From a checkpoint of a small transformer trained on Wikipedia: 1.76M parameters, untied embeddings.
Each number is 500 + 40 x the weight over its row's rms, rounded and kept within 0 to 999. Layers, rows and columns count from 0. Numbers have three digits each. The size before them is the row's rms in percent of the matrix's.

# down: layer 6 MLP down (transposed), 384x96, rms 0.29, rows 57-125, columns 0-95
# up: layer 6 MLP up, 384x96, rms 0.301, rows 58-126, columns 0-95
down57 098:470474427466442497527544523482413459512551511520507508496529475504561520495530500572478456515544560538512472470539549460401539473515470507449538417557515530537536469457502506478464553544528488417540537482469489511510491472453504542480497472461529566481561540446536445597486548506495524577
up58 104:504474576548482500529549498491490517477474451525455504437524501534559499496503476542567498556449477394538536460613491516495524455423498482467476463505539508500574574480539530513541463454474547490529454487519524621555479496513478457505442529431519534509448487513530429519508444494483513506
down58 095:509516504478440500513595415530502555535507559498537522550537531450448476505507562593446524488449501470514460505534557464569534477511480493489553522543501513515552472451524483454523488536563571547497556525480422461473511535542552533599491464519530441443557489499509466485465533560520490496
up59 093:479492491481511511493529592479563480527529487496502494503486492475457519461525423494573518529546533436489486543423544466509471440503531538558574556462487515487489432550448493463473564557489468555496546514516390485473552450468464501488446514477448542464412505588481567539487506476486496511
down59 091:497522514470495491487499531490526579483494602431392513495505484487461456515579532443450526463524514513496451479612540543502482485450522462476481526516533506465505540440522530566486555536527473444494472478481420508546631538522496545538534434545496495504516480495478483478558514492528470515
up60 105:527498552549490503506487528479524519502517459508480501507464540537465453551483503519509526477439436507435445527469503546520595532491447530528431622473518526447532411569432437490463473567575533524474497482493530505484430478483529423527525505515500500541515487491523515448466499597534502553
down60 105:485554476551499458489587507504517484503518548514491450456480536501497525503516442467447542487460532444502510451413532512431523520405479499487553463498588477507422496461429460487485495443539480513524492502524542450432540529536509478387445426462510426492508482512488484517451492583497490512
up61 093:516491522553533497504535606548462394585468508485542541540486525496497527522446401467503506474489500545457555524503483534569499529496522409481533533506542495592511479409496510521478510415469516492489492490523455451480471479464493512445473491533533474463505609492447468487524529474508514540
down61 086:528463530476508488519525458512481535485496483435523448529488528522523498546389496472484511520506554506497464496498543539525474549536489546480424501525536549481473449485579554463484492519434543468373482491564500566485502475501435509565382471557475417503522541518472549477494533541492459490
up62 097:497482451489560486484473445488494498466561573472492423481546457484517479557530501508512528469487436396536499583505425496491416502549555461520466479450469531482481491499436478492500505454461581526488544489430481539478493565503509562467529442543454503479581503545498578479458551514533486492
down62 092:505472542486508471518569415511525481497585457493496542562425568454538489487554457499475516533555386478518499503513494478543511444483480509475475511505476450477509532472513448462472474520469554487531501541500464452453471435447513553484504504559467577438422533536512516525465514449612500473
up63 100:530474450502514510457450508529447497443459509496501465532542490531494520574508536523455460525469575517513509589584519500451471530513488457512528456503457420530463504541475431503448529498545470485464531497382487499477498554531463467461473404517489510576499561544456517537596540474536490498
down63 101:465540505481488428500440568553449539517539535521557563478522428482479544522513490467456472477502467528527521533487559553475503522453441467504409556473437526529497418489479501470471469568433454592518435528524460487497467493508475485513549493526437576567546495496468534442503524520476486550
up64 095:462491593551519507516523558427539460551487536489509464551507471487537418435428496471447512503462538475480542500489563420518505455526431504491534467519539471486417506472528460571478518585493463492597504484490491482503503424494470471534560497541412441514458493486507531543534508527493528516
down64 093:473492468512530497540476424461496512570505496528517486497455530518486545506497551508544541467529546458510539512519530530575553503491478477441546537514510496381512477583446487526516506447451439549581470526504481469575538469503504445532464473517494448543593531539498500490487483467464427608
up65 098:437478496540517431389498528469489475521548484506526482459435528502516539473530552486483558540505485546465500504497517459541516470515516497480507492432446526545464529557495463517469460438448460453602439545448467523431531425522481515470456493465477531575559532535447503506579534534535526450
down65 111:502514450486460498542534522459536491533535514581519520475579464472484487494553462474464417509543500504505460524500520436446496450501485498545561566544452438553497564594492415516449448549481516480547456520469442552510524515513444493426530518472461517511499513464455551478550499594544524491
up66 118:484501509489527530507471534525559522469455546531489537567528447561534516505528536480538493516440513532501453552517531500515529538548454427555430433431440476468409402573493499496471516534471504450570517488492524485551457488481507473473423584497450472455432486486485479525532505465524573490
down66 143:493470556488533568407468494457542526471606493482497536550474512497494530521466559476580536531428512559546434426517549459527499497488460396555493446508507481472456461540472508493453512507467489528534443532497484464559495515513542452497498487481416508487514532532512549520430483485514588492
up67 091:508493529549425569406463467492518460530525527440475525463420500460530496532501524523499515493493526564457505529486471518490496554497381480515451541528493399471478520536485442544524474446572511534497524539580498516462565451526523439497523562439490491470519507456512429481517482431535508524
down67 091:516473482529541546451513471565559508481522479517489462500508462449523428467515561471545457505506537503547458500472537463560494541531435487483481445532480571539557511455497466546543491622497520516500517527459515480467449553541507455467505505453506630575462555484509499493465564553461546502
up68 084:438497519488534530525497517495521535499524477524475572517432530494509455539500525517492556499440497555474504508483460484528431505568471521503322534526486471510532556481556468480484536447547445563489488438552451555487540556461493496414532493532525522502487471520463510539563476530437478539
down68 081:558496502544525493451452541460481517477490469550497444519481541388498483483521516476467435448591501512527502482447507517560506528455498543492577494488473478530489459496552520516488498581474501478502478482437574467580521464542584510592462524517507584560487584495518499464536538459472476485
up69 101:484506490465510557535478532512502511428544493455485478469449545485559528517463462470550488463499512584479460499558511566447418457566501465551487557487485504539526481454446514523555541489488457571490546434460513534520486478505514502456572450560579428518610513476450526493453476474528483520
down69 095:454550522461518484487511493490484433546517409501391452512506542462474508508525533520518481532508513485521509572548552533470439466584511543504453480459565500497558486554505442519478410559520455514447413513533510479501472514524505502523516464560435519572500477467426550495509558523534498439
up70 107:522429519577490497475474517507509467517536538421520446549526495494430410412548533472501508535509487529526441435470535489452465508501454519537491540516459558489509429504483525440479532505416518530482449523545527519473521538503548552526482493461565464541478467538522539564522471552433563426
down70 107:548534534525528523431571560457540449557501480455535439485546484492501451521495470517477541521477454448501425549486563456506537521432524504513510542546515427580474465531471485505527463467490520544442511505434468484378446497495536487466509456488413511478504518528569516468500497479588518499
up71 105:597453425478498529469584480484445474529472565460477476509496534555481544468488548501543532493440505526490549391472502525493492502500534552521533589455480502493484507564481438468455504552492567437494568519566486425508499576484499455485481480469539533485479505531527457520428509475507558481
down71 106:576543500515505475430497494446428468491579429571498513495470486407479553524508568465502457552517550483499490469568512499506487512475441514562526475553596522433513477481411530558439522499511492458528469513548479499524487525520512511504493501495533409570531530523500507525497423559458512491
up72 095:481473500569514511468575423461507468491519574483466571566516533551494524408473523532484446543471440555446507454527493542451545589466537475486493461466570517438412536541534505533518479486508497481489522510539560465505483468503536506509544536480436543487493458463536523447467435450477527460
down72 089:469534522505483496505447498503497556523461472611534521465477505465525472476541502488548510510499524482558522466432513601464519476506582533474511489433476514426536492546492523617455606487546575451461495519467509491426516450494497481545465481511518486473504490472469452506539544468408467504
up73 108:543419501439412523540513529513445558441463502529520518483515531518496412487549484520474551464452578538459557466502454476515473515582491432533530516517517505550417491509468521449478507531560565514518517516480576545421457535485452474477489518485533467507510517438572506491463491540424508511
down73 120:481506516581451460539490545575488476520528479539560502539474427515498520528524499500514502515483503455539521515560535442457493614445514431466484508518561538502544513496539487452460482472563441524469475531500522498515439507539513430438472495542435486560482598569536470440521461485464449542
up74 089:525483518538539518502557569564467539501499525463458462497566518504477507562435457462441464520462453526463450529440470487490500478584480448483485515548534565444591438493459490506543470437552597436541544473456517533494433500453542492499555517544463493479484477505472518482452580502487514501
down74 100:501545544481590470487502537524465482479504478518511525545447513395509536536451483495477490455458497520451511396490480516575523520450439468427500551579499554519505509471552489544526539511547498429516432462488485486468502428580519510491523551546547575499417496528448505527527518533507473516
up75 096:546439543513505543484414514436475515492524524495528509503537477475527512465498443430524534482506485496607500485473479527517514556427432517457509517439510459489494508498489490533472554535544458580529543491494489461523498595531395464503592489538537494505529483569483446497486563586456532500
down75 101:523511530509532480433605609580449512515452482512515489381445486519526496497536434497476475479474480453500472474511518508492537524485476509515552533465528476539505515472504545560457463479583462531579531523519545515473599538497529435471439515517531529491496457572469542507511528501528514552
up76 090:505441450539513489506451456481482545483465487434438498485580446489529469459488483446520477536548514505483513595529492536464499505527452490456509523516465520492506463508504410488482548447533513478491554551479514574577491555530529431512421549525400514610503581457489492497495463499496472516
down76 101:472575484465568505473472562473486520484535552617512447445440524532507494470549439478496553520516461501493517502539550469474458475502518553556413523505507523576547502500416431512436468502532499535482530535420463454434520540524477434480510517570485488541511518467462535520530519508440502525
up77 104:515467467494481501491477455508455462497574578525521517460527506505489507495503512464481468532575450467512355497544578462482519541428502439525387487517444492523473535533512487528518485547509469527507430517516497508486532536494561441541491534512431541525535478408540523502437559502530526537
down77 095:482522464464457484473553437553527485520461510480480584446428482471471544535494532521456504513459538536498517536559460471501529458487426444579418521542525453470542470448543505492469514522509472465480465551485440516555560456466497470504486483487593529478552473562465465515510534497434458598
up78 094:476504412480473475458550452444475497529550460485502560502539484479489486537461509442524456572519493505457484463481448508575507501510493486504442473471495533537498592369501480512478483503459539461510570473463541519511512502484534456475396519448488454483546493433530516559537488559588524538
down78 088:512479500550503504486459516495432416480440488528502540522453479527592520539534453527473485477508497419475527442497534558513523472457473473539506550505530496458519543513486573493453484489493461500504501519484535486583420535523378430407549461510505464482481468456507480443503595441481489508
up79 103:481450475608434515562504476579507480446521522457555549564488523482503462576518546568506559512436485545509417527512501558519484475503504497419518530478533505529493467512452441503457495501435460466495506414494545475575495501547517509470538489420492480544524536478461441479546489553501520483
down79 100:559495463517515543560536549466552538469421502623520561484544536479474427482486551516515452573506554488482535507506477595487562524481509444528522516496475485433509492504525507538522493419517490495502456574490523532547429492481494507501541512555505508471468431492528500557471558427570484488
up80 100:494529462518497456510494483441469553574472514485462472558502412447472468521464580562540468474481456552538503503519532491443562521479547395496486501450541459529525507481492484442443465599496516470532492473495547575454474477500497525508525491542491574456510526535462472425541515531511497409
down80 090:477484486480523482500557498484536454489478517482498486590512508464514546515483530463609493573535515488512485450478548468506573468469494489469580497501579532504459491571467471484508412540512492539515626481596480507395486521498517497508451523469450475450476512484541513451499496467530493425
up81 098:526512455566538536566563470491504558485502526491511529474561576520483470457512488508488527484467513590498501483443456518509544498547493479541553557518556506498423493524530489448461489463464526512547553553445533472518484437427431483510544446461546411399505513530452535506470499447510527436
down81 090:465497502476600516559594481442512502548442533475414408545461511519486406493542511465491549467479457501536452556504511482499492476478473492485512478466466416507484505520496560487416447488506498456532549603461542544471556504505524536518487484466514519531456539482562473473479524444464501466
up82 098:550415461518525527538546538524488548535492501420487472496500554408519504515530502496430431486535467479485410515433450518588486486471486536508491527455523496455519526462545485537504477490497460490490491509538470495496481470452357432485540549501525536472519512425499465473424521434500521529
down82 101:499523552464510511529532473534539484419507488513540516465554549465540442557539474479468503540521542537557441518461508540458516524448539454460445519505481545520454593553560474479499391503466496435520511519528526528462462421550508452487449459446592527477529499497475578496500533516475488561
up83 088:494480526525480477475511488543462542514599522464479578473509492475486502451482490509510546469503497512472479512520492500503364512563489563560510559393532486468536536558471459516534494518541441517459503516505450486535510445478529586504456474488483562509432520558524535466536469413433560501
down83 093:501511531528537481493467522483480442468511531543504398482478524518486555505406451509466423455514497550544440510416484447559512522514447484518510492577477542520486524459587479522556548591490563432486467453453520473478541563484483506515436540531519535537520537513502509527441558478505485553
up84 102:465523519509394511450502444510496495488501468511500488495559469636434501426522564508506456506566519540532423470516529511522488568469445500534525533490476511381511506570451516533541475449527568482461473474502469472510471536512535489508511533486501480524413557468498547538490525483483538451
down84 090:486468556442521526538509593541612471491440510528485494491493605459548482453507477505457565436503466477518498523468504569492522468432570561482456515513525512473510491495537453526441533458463500511447482524475428481545510503548482472426502474452555449488547437495476486464516489513502491591
up85 094:489413440562573468497525533549468501404482493461521568485540558454525422514447508511474452498502517479465502584567475524542493537486502530504548510468576504461467441484498539495495461493533542559477480483502515515436526557487451567465506501520507480501493501466454408533456602487488467534
down85 101:501479423544481423500546532563527508477460474500552468457521504581486553404506467494512448523524431521473438512517496444442499441519499500525476551495476536543493468507502483471541443432545483492490413503500502438511490485442539510513530532450491538569526457438590519445489427517497511567
up86 102:488485483536568494576485559513481518509502519482528504519525444569507477494599531503529439501494517585490492562490535467552446564537458449563542435518553486501468493552499545465473497543486529493501548517436521449457462493427470439458539495499463413543485482476501496467441475496551448591
down86 097:511562529521481531546521590475516473504506544525522477495548533459426515531496425511491478453530444501484413482492422518509521456554478475468564511527497487514513535472536485426556438423505528499534463473490520440493485462499476448527417454406494501473570564520483431513486512524477501407
up87 095:490525490498479522514457495508489499494563544541501473504489456503507522522519522559569542550494532507492492499503408500481501468436554483545414435527554532588559632495457444441522531461470530457467485442511458471528446531455452469551496446484534575573453484467472512493498528513491481556
down87 091:552535546483522460455486474461510438563461528527564541530457461539493463451459442427433534539488440491495576523405505433507495472494518501548562505425546450456468481515434471563469484433540448479491443515502491521528457493495520520481538499523536429501514553523525528523530417544536499509
up88 115:500515461532503549579435506492521554462457487529515478471529481525436484388510533440534529507498462478404440492445558566537503475532416502526506540547461591519519459488517547480409534534524501519525500530475445488498512513465487533555513570445504504484477515470423450486504526507575493494
down88 118:481586475532495476454456493512524486509521506506498524453542504473577482523568509500499474449461582460584558441496532408513461528536542509503554494540456463465513548511515487576449489468478566447488517458587511584540584481460462491545478490533561514558485488503509493491500424537465501529
up89 094:418491536548524495452523508538499524525457544463545472457462511517509481546442532489438443496499475470564606498549522552477482497484473505502476469485533534496493524504480497504409466515507443458565532418531479467475580411547504497493492504439475487508497552568526435517446583472450462560
down89 107:491470508551423470444541554508525482482487455574491509452476491553551506458502466506466555499585474456546514592520465560463441511519512540402466464537494511545559528513462451421565462527511491491516538484576508516463554523513463489484474506481529476473483502603519501451500475444515466437
up90 099:570478509552452533552492516473502589493520490465568489512495497510537420495517460455402512461469585469458472562466489511541577493560498513503441455480462486527530538495443457522411532537497511526437508506480497539477443528471484520509530579498495505446421458528579558519537548500489490506
down90 101:477563497509561438503518515520505540377502494531591534492546512414512524466441528442497474567557452476531537484536520500500556464488513431464527506417515549474459502517487524500589492564525402492479496512521481498485457466511515505544458514444480473450520465522467592477517513482488554491
up91 098:476489556516486471476437510468564408458450478550473446510549479578551470504541519541560548508521427542513592477551505542580496424504478487524504435493419542510489510499451388494503528538487517519517486531459431472517569508468520521479496487479477519544484487461510531506480445516440475475
down91 087:435532506484476507510515469454450511503516527429550503460551523486554464539505463506572470556533588554523490576552467461458490450483463504433452550513454461465446509532544524422515448396528540505535577501558520533559507504529449485487465488541472547461488490523472507520515438555525548501
up92 091:480493487430538488599490550464512499483538556531521534523520460536440502491466527471467501522518504581404512502480559477487503468450528418486486479535482506580581495461506508516487478493582532509582514527453512483516506496463432517454492416453481408531538528467541500534424494576500503495
down92 099:557448504512613454547473553492560452430479459491519553531521511503453574540454492566500454426516470487534467441532442548548561455501530512448493446496522450543535521510477551481505460483480526472471547559521472538504504493530589471523518541540448453423536503488489470565481499522459511483
up93 090:504501493526474489454468468461543484500497494463557550451497496510538547483485450527586523454503571490515496509481565539449545484563517449485449516529504507571544539486527533533516563420543508536439600516567479473517454447532479526472509529501490478454423475567479483515437462439415562533
down93 077:524523562481512462498541469478515496486551458518503501497470493507514467565474515517435556525428478492494501494526455461510431515474467519479556474456601507473437499529446540528467442561448460432591440495484522525456460496515562481457525498426510581515476556530448494588530522418516518465
up94 108:578504482498603560530553546409498580499460465473461479476467527523528511458468494465574472529513473531474507421483473495546477423492472483494452547513546483494544488564483476536471528508473438452481443535490516531474433460458470502474459489501552556456453595548505462472503446449515473486
down94 111:538501503549514384549513521496512560502484482503550480554499456528472538498470528447528526511462508483540440517560564525544435560447485575527546511488514472492485482451545530476520510486518405567480478491475504477525541470453501470513400549502465541498390496530461539494517539487447554570
up95 102:519448511516481476466438511482444492584562543528519561495495563467443525539460457514552465475566490533447489471631531513467579475520482488480494515425494523503463458491533471524570495477478459437512527500440464499494452578545505521441484510529529493544470540461438566448496487492492445462
down95 115:524529534500479489473480525470493513352462467519492530493535478460520451491479521473507481432500515422502501532488549421484475522529486571516565461557463568530557589525504504513522432506475466518480449500557485525479479509525479439514463482429519473482465519512574454560438423461508518563
up96 099:530482516481510446450503491517533435474462391465415420489521495577517398491469540518536438470525457497512514477535578532494543559501550440580456540475546466476502534494484491418466519528498473559456487518460510491469500519502564472485494500449528545557562489538459536470526499511536511550
down96 107:558566520521496514431518570539473491537480460567496558548449469486484530447562509482495467453461491531510516489488481559476503550554466527504466544444521459487508559540521462550482562580517432424407460535549446599545479494525560519499479500496544539508534498440520473453481529464490535511
up97 098:496468462506485507520486557556534516554494516484475587492459530502444472528477511525462456590559537537494460529462472494529504605446487436469516516425552547460490537491486463545541478496563448451439485534543504528533430449426509452467469523513500480492464465582455483473486471548419482524
down97 089:482448564499534533537484453455488439548493480526451516567464508490488525489462519512456518422425539515439467602537519444477380494504431497518515496563547468505474549520489532507400496458513535503558444503552510526527547548505478530529496481469483471500503521504559491448462511465547434545
up98 099:481471522475426521509499499509485498482556541551526524484528524526499477474513400583457421529517533495483464542475446465504530479485524445533540486474510535406492537455489485488419485453519614449540534497548453523507598525515528513436495477444500510514485464448457516417520485529566551491
down98 105:541563450555563470472548553548471532514569503413516433533474525451443480485527474439550488542501492506538505504455474505420583534513489470472524549452515561481512501504480543462478485506474471518445489541491504523524525537576484497486458476533547499488439492499497593478432464378473476492
up99 107:419489525540557462487604510418529537519525491461560551481479426516493519583500445462506488532490508533522475447427546559521536551505537493484504516444472463488568496508544507515504449510510452495475512552466491492574398449479451476477492486502488533496493501503492548509605504510547506585
down99 104:490516538573533534410510459472513512513539529458458509502403479463479515547455494529541511568527435516492488511462499421523487501476483460430511495601554498460477499502530525427504529475532487482536478504561525518437516516526520512443447602438445480503507531457527407511469547490508467572
up100 091:472423477478584472538534543460485574499479475483467525524455453475512518423483537409523500552497544490537542452485492547475539541467528481463460486503576467545500494511487430552433488540517520563458584546543452445484471500520498507544477530453489548533563439562508445535481521470459509445
down100 091:488530526589475527503514513498522464557538457504518437560470469491522498485516511476463538538516378467463510423487429462464513529443459514566537535512440528503539475478431499441511547515408507521577517433514544516425457487514467510503517511500551443537516517456469504474455453508560466439
up101 099:446499471472549501489505574510498473518546516593520499465549514533475503483547498475550485447531497532499468457489515497516464533592427529519519554475558470440554524411595467462495423532474516518521520514501423470540467490494470491505544520380434559477500536507451433512529528538494488503
down101 094:507467489535552497513522532481477535464431468443555499543463547503524496506479467506422518427516477481564518551448502424466458509479542508472541460570477529503477464524483543580433544510552511454557503501464561449487468477517588504487462448524467484509538451573572493444483504510595554478
up102 096:590528530579548460493486494508532535525563487497516472553450548460523481481499482481538518506525512473537487526406470545528544485466501492478577561520589550541532443518459535476532510501570523466494525529427523462593495459542452520388528460530510589458472499516502499460508470512490466483
down102 089:463474392490569459526511435458456493468457452543418505492614502553491498472579465537488472519499456540524473490557516506494467448470470511488447508438483467463567438517500490456503429601501465523501502477554458510454538529479466478513537528444492569490560504464484455516484475506541492502
up103 101:514552474508515449465517529500452502474525508474562524465468524494458500532485503489472418550452586462501462428408433450527534529515476510526548515511498512571428415537515509501471589499460501483498434478501493527490500485472528439477567528441510533575610460524442510509529486493515538458
down103 102:501547504506499422528486509574521441509476458531615467456457504464475543540471523509448511590518530504485516536550548473526482484499467541523571482508579482451470510523489510531550497548478447554524509425417542478513459448441561515590508513516531489515588546516508530500447483490541476526
up104 102:547431540479552456525530469582495500487515512560502506480500503566559544487539504470512500450466413515479526492523498563445440463488473546495484538498512446570438547436477467515547533546452519542442506517443500498521441548478508434507451524409503546536440505502473461481446560585508526513
down104 100:453493434505518554520550502491497486466510439558468461482494575512494479482543487492552535483485452514484506506518549555442449458530585477513507457560481502460452541545545496427568472451447572430470507561489405462513500523499512584515472542557501433503528466479564492486533517459479543564
up105 111:573431524572505445489490481504546449463483463509494475403513483452389459493525541485504530487516531552516524518503555492462529464460524429519573475530525478492565460504452472534496487507517568496542498498450523529564516492452496548517438568434510500540550543550450525563506488568441527467
down105 114:523572449513527507525563572464509549459499498432495505507470511498518536534490494453524492481514533427506470490539503491520503516505557559590510466547463451440437496599441508520524548462532507424482514424509539540564560418461497480490465501470507452537455588555521511490569480485456499484
up106 105:450481491534489558477559444541492473439529490553556520510433497445471456488537475492443527525443487525527548479439487546519544523458428531469526601472511477435520463466453529457432522531511491556494570466498416493507521432426451523533526496495586533495509506522461518509567521532507550471
down106 103:544541464422519572452488544420479485515567524493535477529516581509477529475510520480531446467459488522494548474474432533506507500583502511472466456422414490520586526499530522512472494492490498475463485518457478532421560555532507455506544561463474536460495431561527490488454447465455513572
up107 096:524477486458504564495505480560535537493496547469515570510540548451518536474476539474473427455485570439457488503476536524413536505458515493400477535476535590541515524515449519545552506537492501554490511488446555495534403505472524504464564542470425512521514478455442436468463523486487426497
down107 098:395482486492508533472499532435525473461491576478439436471474435526493538512476439512547520514579533509552462526503424454558546503517509514509487477503456446471539522556554452459455518389522480573496485499525453513496558514544506577469530518532515426524529454501509560505467543507530540507
up108 113:542495493494457537451475475511473558476470522516510522459495429535361493463426512432483461477577495536461495513525526508492520529486533497555451522450466494437484470552465483534460447511505508484472532413421467529587457552453538469561503459543470512545480521531491498416466464516507532471
down108 103:535501505500566534485499490545466475522565459505541458479518445514519498535510495449472491583498505526536545510451573524495495445569579519507461560524576481529558476518490444405567479523491490522493549519493452468416428521574473538425482488558487457508519440534457469492505538487481433458
up109 100:541504437578477487502475521517483519396580537452565449489522509449522450536500530498502459540458527456468426437394485581527477553524525474467481558503538494483487573493492438452562501507481493473434502538476504520516530544515501534598497532441509492459497466481564527523487487530526525469
down109 104:474470503496451537560445503501564497452500449448489537450525496512559523509481523500450521538472503421482553482515528494501513474515511467482592478552477445437427518494465581472506575475471492452496521557571543524519511489529459555450532472374493581554515545487499500510509431478494550529
up110 099:499437499527512500542511404573590463509534541580481508538507562556563489510530505485504470586503484566463532491556446442417516467455430421500452487510568478503511469459520520473519556438519479563532475505525498507509471528541474489530488542521449565494488515454536458482461473482473559504
down110 096:521482455487498486454454529543556528483434504464471489513495497409463438436444512488473540476497531525587479525462498613549471481420504421487531500437489557518517539494471493507454459499485507445486440530502463516523567466517553507525560457511488584508473539532443550522407516531498471504
up111 102:580535504501489503458625470545437455479483528554594468423469496557510508488445484502563480517488467496536497506470483502526544479404453476465499523472457500532444489513507497552457498501464435557512504417471446494549471533530473519473485492451529512498520474527472478514622549510525549521
down111 108:515545518489529430536434520491441492523555472478587483527448510494471452443487557437422471464470503519488422521463521473508489529538556460464530453580491488495488531515475444517414530525483498544401528522535541517538542452469503503516541455534501494556559511496442483498552419492572464495
up112 084:503509455454532548518478487464433470587549533509530499485411461508534487477563584538500564475492549440474532491596537526466534513578538474440483468531453436498492481462449520449564538529552493533519500439563465514537509442486468506552503534422451453499471457513506521505463492498489551517
down112 092:470524556495509511431537531546521483507523511491464524536469499493531478478436451509459522484468487468497537597435574511467475506480480490448519497494482442532535486487560538375499439547533478442499506512485564509467530505567502493452443477519531559498489468405493507448447578405526551520
up113 107:519498488453525472419478523477456527431506610553401528454477522519461494483503559483497532477491555509478510419510570546480423501546551493484503564540517497494508489509500424537533494552400522539538510455488491507538537573511522454480439497457536477493503560535552521504490527493553425502
down113 115:493500533513487457485436533535527521513469504484459495548489506541389518514497471524576505602524436448453490447462486518514488601514474450537507406514477550465505555492530500429504461530536539498558553457506412452503467496437547567505501497534482479442537479477470512507537492513429547499
up114 105:497462538505499543494496457481511487493537552507559482449537534496495488544508440597422446509515511418547468479458507502505512608485556579593478476528551501516457577522459471399517472506514504502525410485545511541512490510501424514488483451512503499529605482506497530465546509478494493516
down114 106:581516546397513523537552465458505529567475435521502481464574492505526478515450517453491480486517475452488457522474468534520460503526566602436470522483515514491548420541503459465470494403517523516471413470539550525494453519570458474492456513509519485503576470458451468459531507500477450497
up115 090:486461496518539472524465467517535487411524489500475538493501473492475459463469524443495455504427506443425544535471502526510507514536493511545422524532452535458500439526532554529462554562540576589541534509546483432496509572398456542494500504482396456510528488486520501509480424489504459547
down115 097:501524534529478551465571500489449475486453472552545527517493565540563467488489450568488454534454510582503448488522478491491466509463475539463550483532438514606481512472490427515483472520459534471526494497440537550528435431594505518534495507455509565534500539527417468498575486552528512544
up116 101:432472535547478493457532515534481537514443577494492476452502538529529467523465540524507498528488531509534487443510508523607446479488470494442580537458567575519415435465537439482489502505483471433444385471456483498513501461478501539492479497466570513513538496530506519458524530522598517534
down116 106:512516439530489487524447456487516482468561396477477594552493552475538543467537476527515504487468519617508525467473504520497495625478542524433495475474521500497517556509497507455550457469480510524512512519521512510487483481435496506523458505507435473514469538450591445492502555590551544449
up117 102:541555496494469508508484459488553493502550486522533501461459432575487464505540511488458528563537541523509518530512474443492519491481528492453475574431450464525525491492536422478511542504533528515515423582484425462543479570489483546476418450434470498516510441548526462539465412527505431573
down117 105:491477587518485493491498518481477516526544448494451534491563519530492451469504481524514472442549490435453514482494532541435454413541496504527526425529595479461496510602449560540504492504532504546490549541511534462538539485573527503540538529547556475506515488462549462471505475417447510597
up118 101:586513516466479518501587522479531534531519553494460542538519451444467501472494512467507461484494518522477492496522555506489470498501503545519499476466436542454608468480444467476528535375493541542584540531457502464530508448546541550526528405439601483543495493476438503485507478512491484528
down118 097:532456521599466530479508524487531526529538470459486486491533499543502459456500487457480570523483522439490462441522470505500440529447531578525549436496476486600517473466567515454471594550540463531515508504541478451430516551509433474519471477457489414441510488487511506507444421501454449482
up119 095:531521509475476536472423549426559551487527515470476487502498496511518496472612509500535464486482541430440570463496455450444434478507485564482425442485435555433501564514431528517470479494551546544490487526448507497491434481521501538494534518581540507474487479562459505487457568488476485542
down119 092:515481511472521476520575539463512508496431529573483476544505516482516510498470501495466520554500497529475548551498505415562488588519506449501542514535569474558467478494494463507464462498412466495500473477507574599551566530518515550572521480414539546503517469513562474461481414499506459571
up120 096:474463496504569548415512466462525505519502505533471521473447450505459546507526506542538425526553496474458531526464507505519482415510398422468517497555507551550531578501427457467484489461499505461484477560530510457545474426489531474531505459590540494477530513501483446537518564583527546499
down120 100:484485577604452601448529465525469475493489493576541396528525518498533486539483536490542462468468513515516424459482492482554504569510517479526454501551486435455432457495527528533486531493495519477454528478515486457479457499524608500559468489490479450534441467492549483532489479504454467428
up121 096:494508465481583503520464469461411437457514481457572601483492502517491456481455520434535455547441534464482565483476537491460461462486490518479598565462435475505473572476469558457543517456581533536479546475538514564522495468517499517550536498512473493527536447457491445516519522512457506463
down121 098:519485471463460408483490494491469576520533550486563447469546491432423521496453551457471502525514497502560455523480566461485474523471504494507421480519519469451534542513536561472486539512522548514496577517539488481417506566501532496447543556557460584505456462530493579526569470533544521481
up122 093:528495518488501454509534464517448407493507516551468462490486496506507560486471543542528491498512492528571556563474488536428497530475525554477431562502459561576505441534499491549500495526440469503549477402464428451504465533430531407476595484439496498529518500469541499472501441474526542518
down122 084:510509450518463564484523501538486554478520411446478522523479510506530513502432534479379546433432501476478526510510479496547445493482461500515553510475508527418553509446567459535523525534577496553442494484527514524502458511542500542479463482469500440462567533485504484487585522395462457532
up123 118:502534518498453512521402425504428557492498479497493548516477516551473476457477529507495438551487522527474505528540514506509546511517522467479525470571559530505515556484485508426480549513510513554443430451571481514400427518462505512535543394519451516560527451456505500530447485577538513535
down123 114:375479530461444448521465511477522497448504475552560537351540554541504532574442515521476556566528492515555489490521533542531492561500536438494504547483529512512487565459442481538496504436496534507475452452534523532488529443502549505529524481524504513544524466490490496556467494463520503561
up124 092:446538530469483538496540461446524554527503507476441531441472538439564478472418462524475540551450533551505522553519556500491634497472545473512519525452420495496530489487509560452560508495560553583470527488543486498501430446431530453491496508471494497505479451493485490555490533483489492569
down124 108:512551516502511505555474404541472536498505539512529535537503462476554547514453454497522510497544453491496496429518537465520399467604549492471488522505472511547454492485444491456475576591471562524461556463503485528454449479501538511537617514469477497513462437476482514450496473570490487458
up125 107:510476550462517492546496469500481504510470571499517482510448514533509466491473539498468523432527505478479456510524512465414495482526517499373557524489526522547487527457413520394451559523501498509580507428417477536454472464515532515444483515501501497633506510494439523494438502509525458518
down125 107:547526491515531464529557577464489479475473507504562532523543560525519496459520483467475535489541518460472538445493496528435483447424482513556580544555506520439479474471479488575519542570528519465538514512515507499468561471493433493464513438424480520461549503417516432514566612480501511483
up126 098:513519470486510582468499558511525555501457524492510488468434476537486488493532461501438460505420512507555531444456474495501503549486483435518479549426501519540536515542537512468340457503527467450486511557596547537449456508472536531436438482514566539489532476506494482514461528462507513547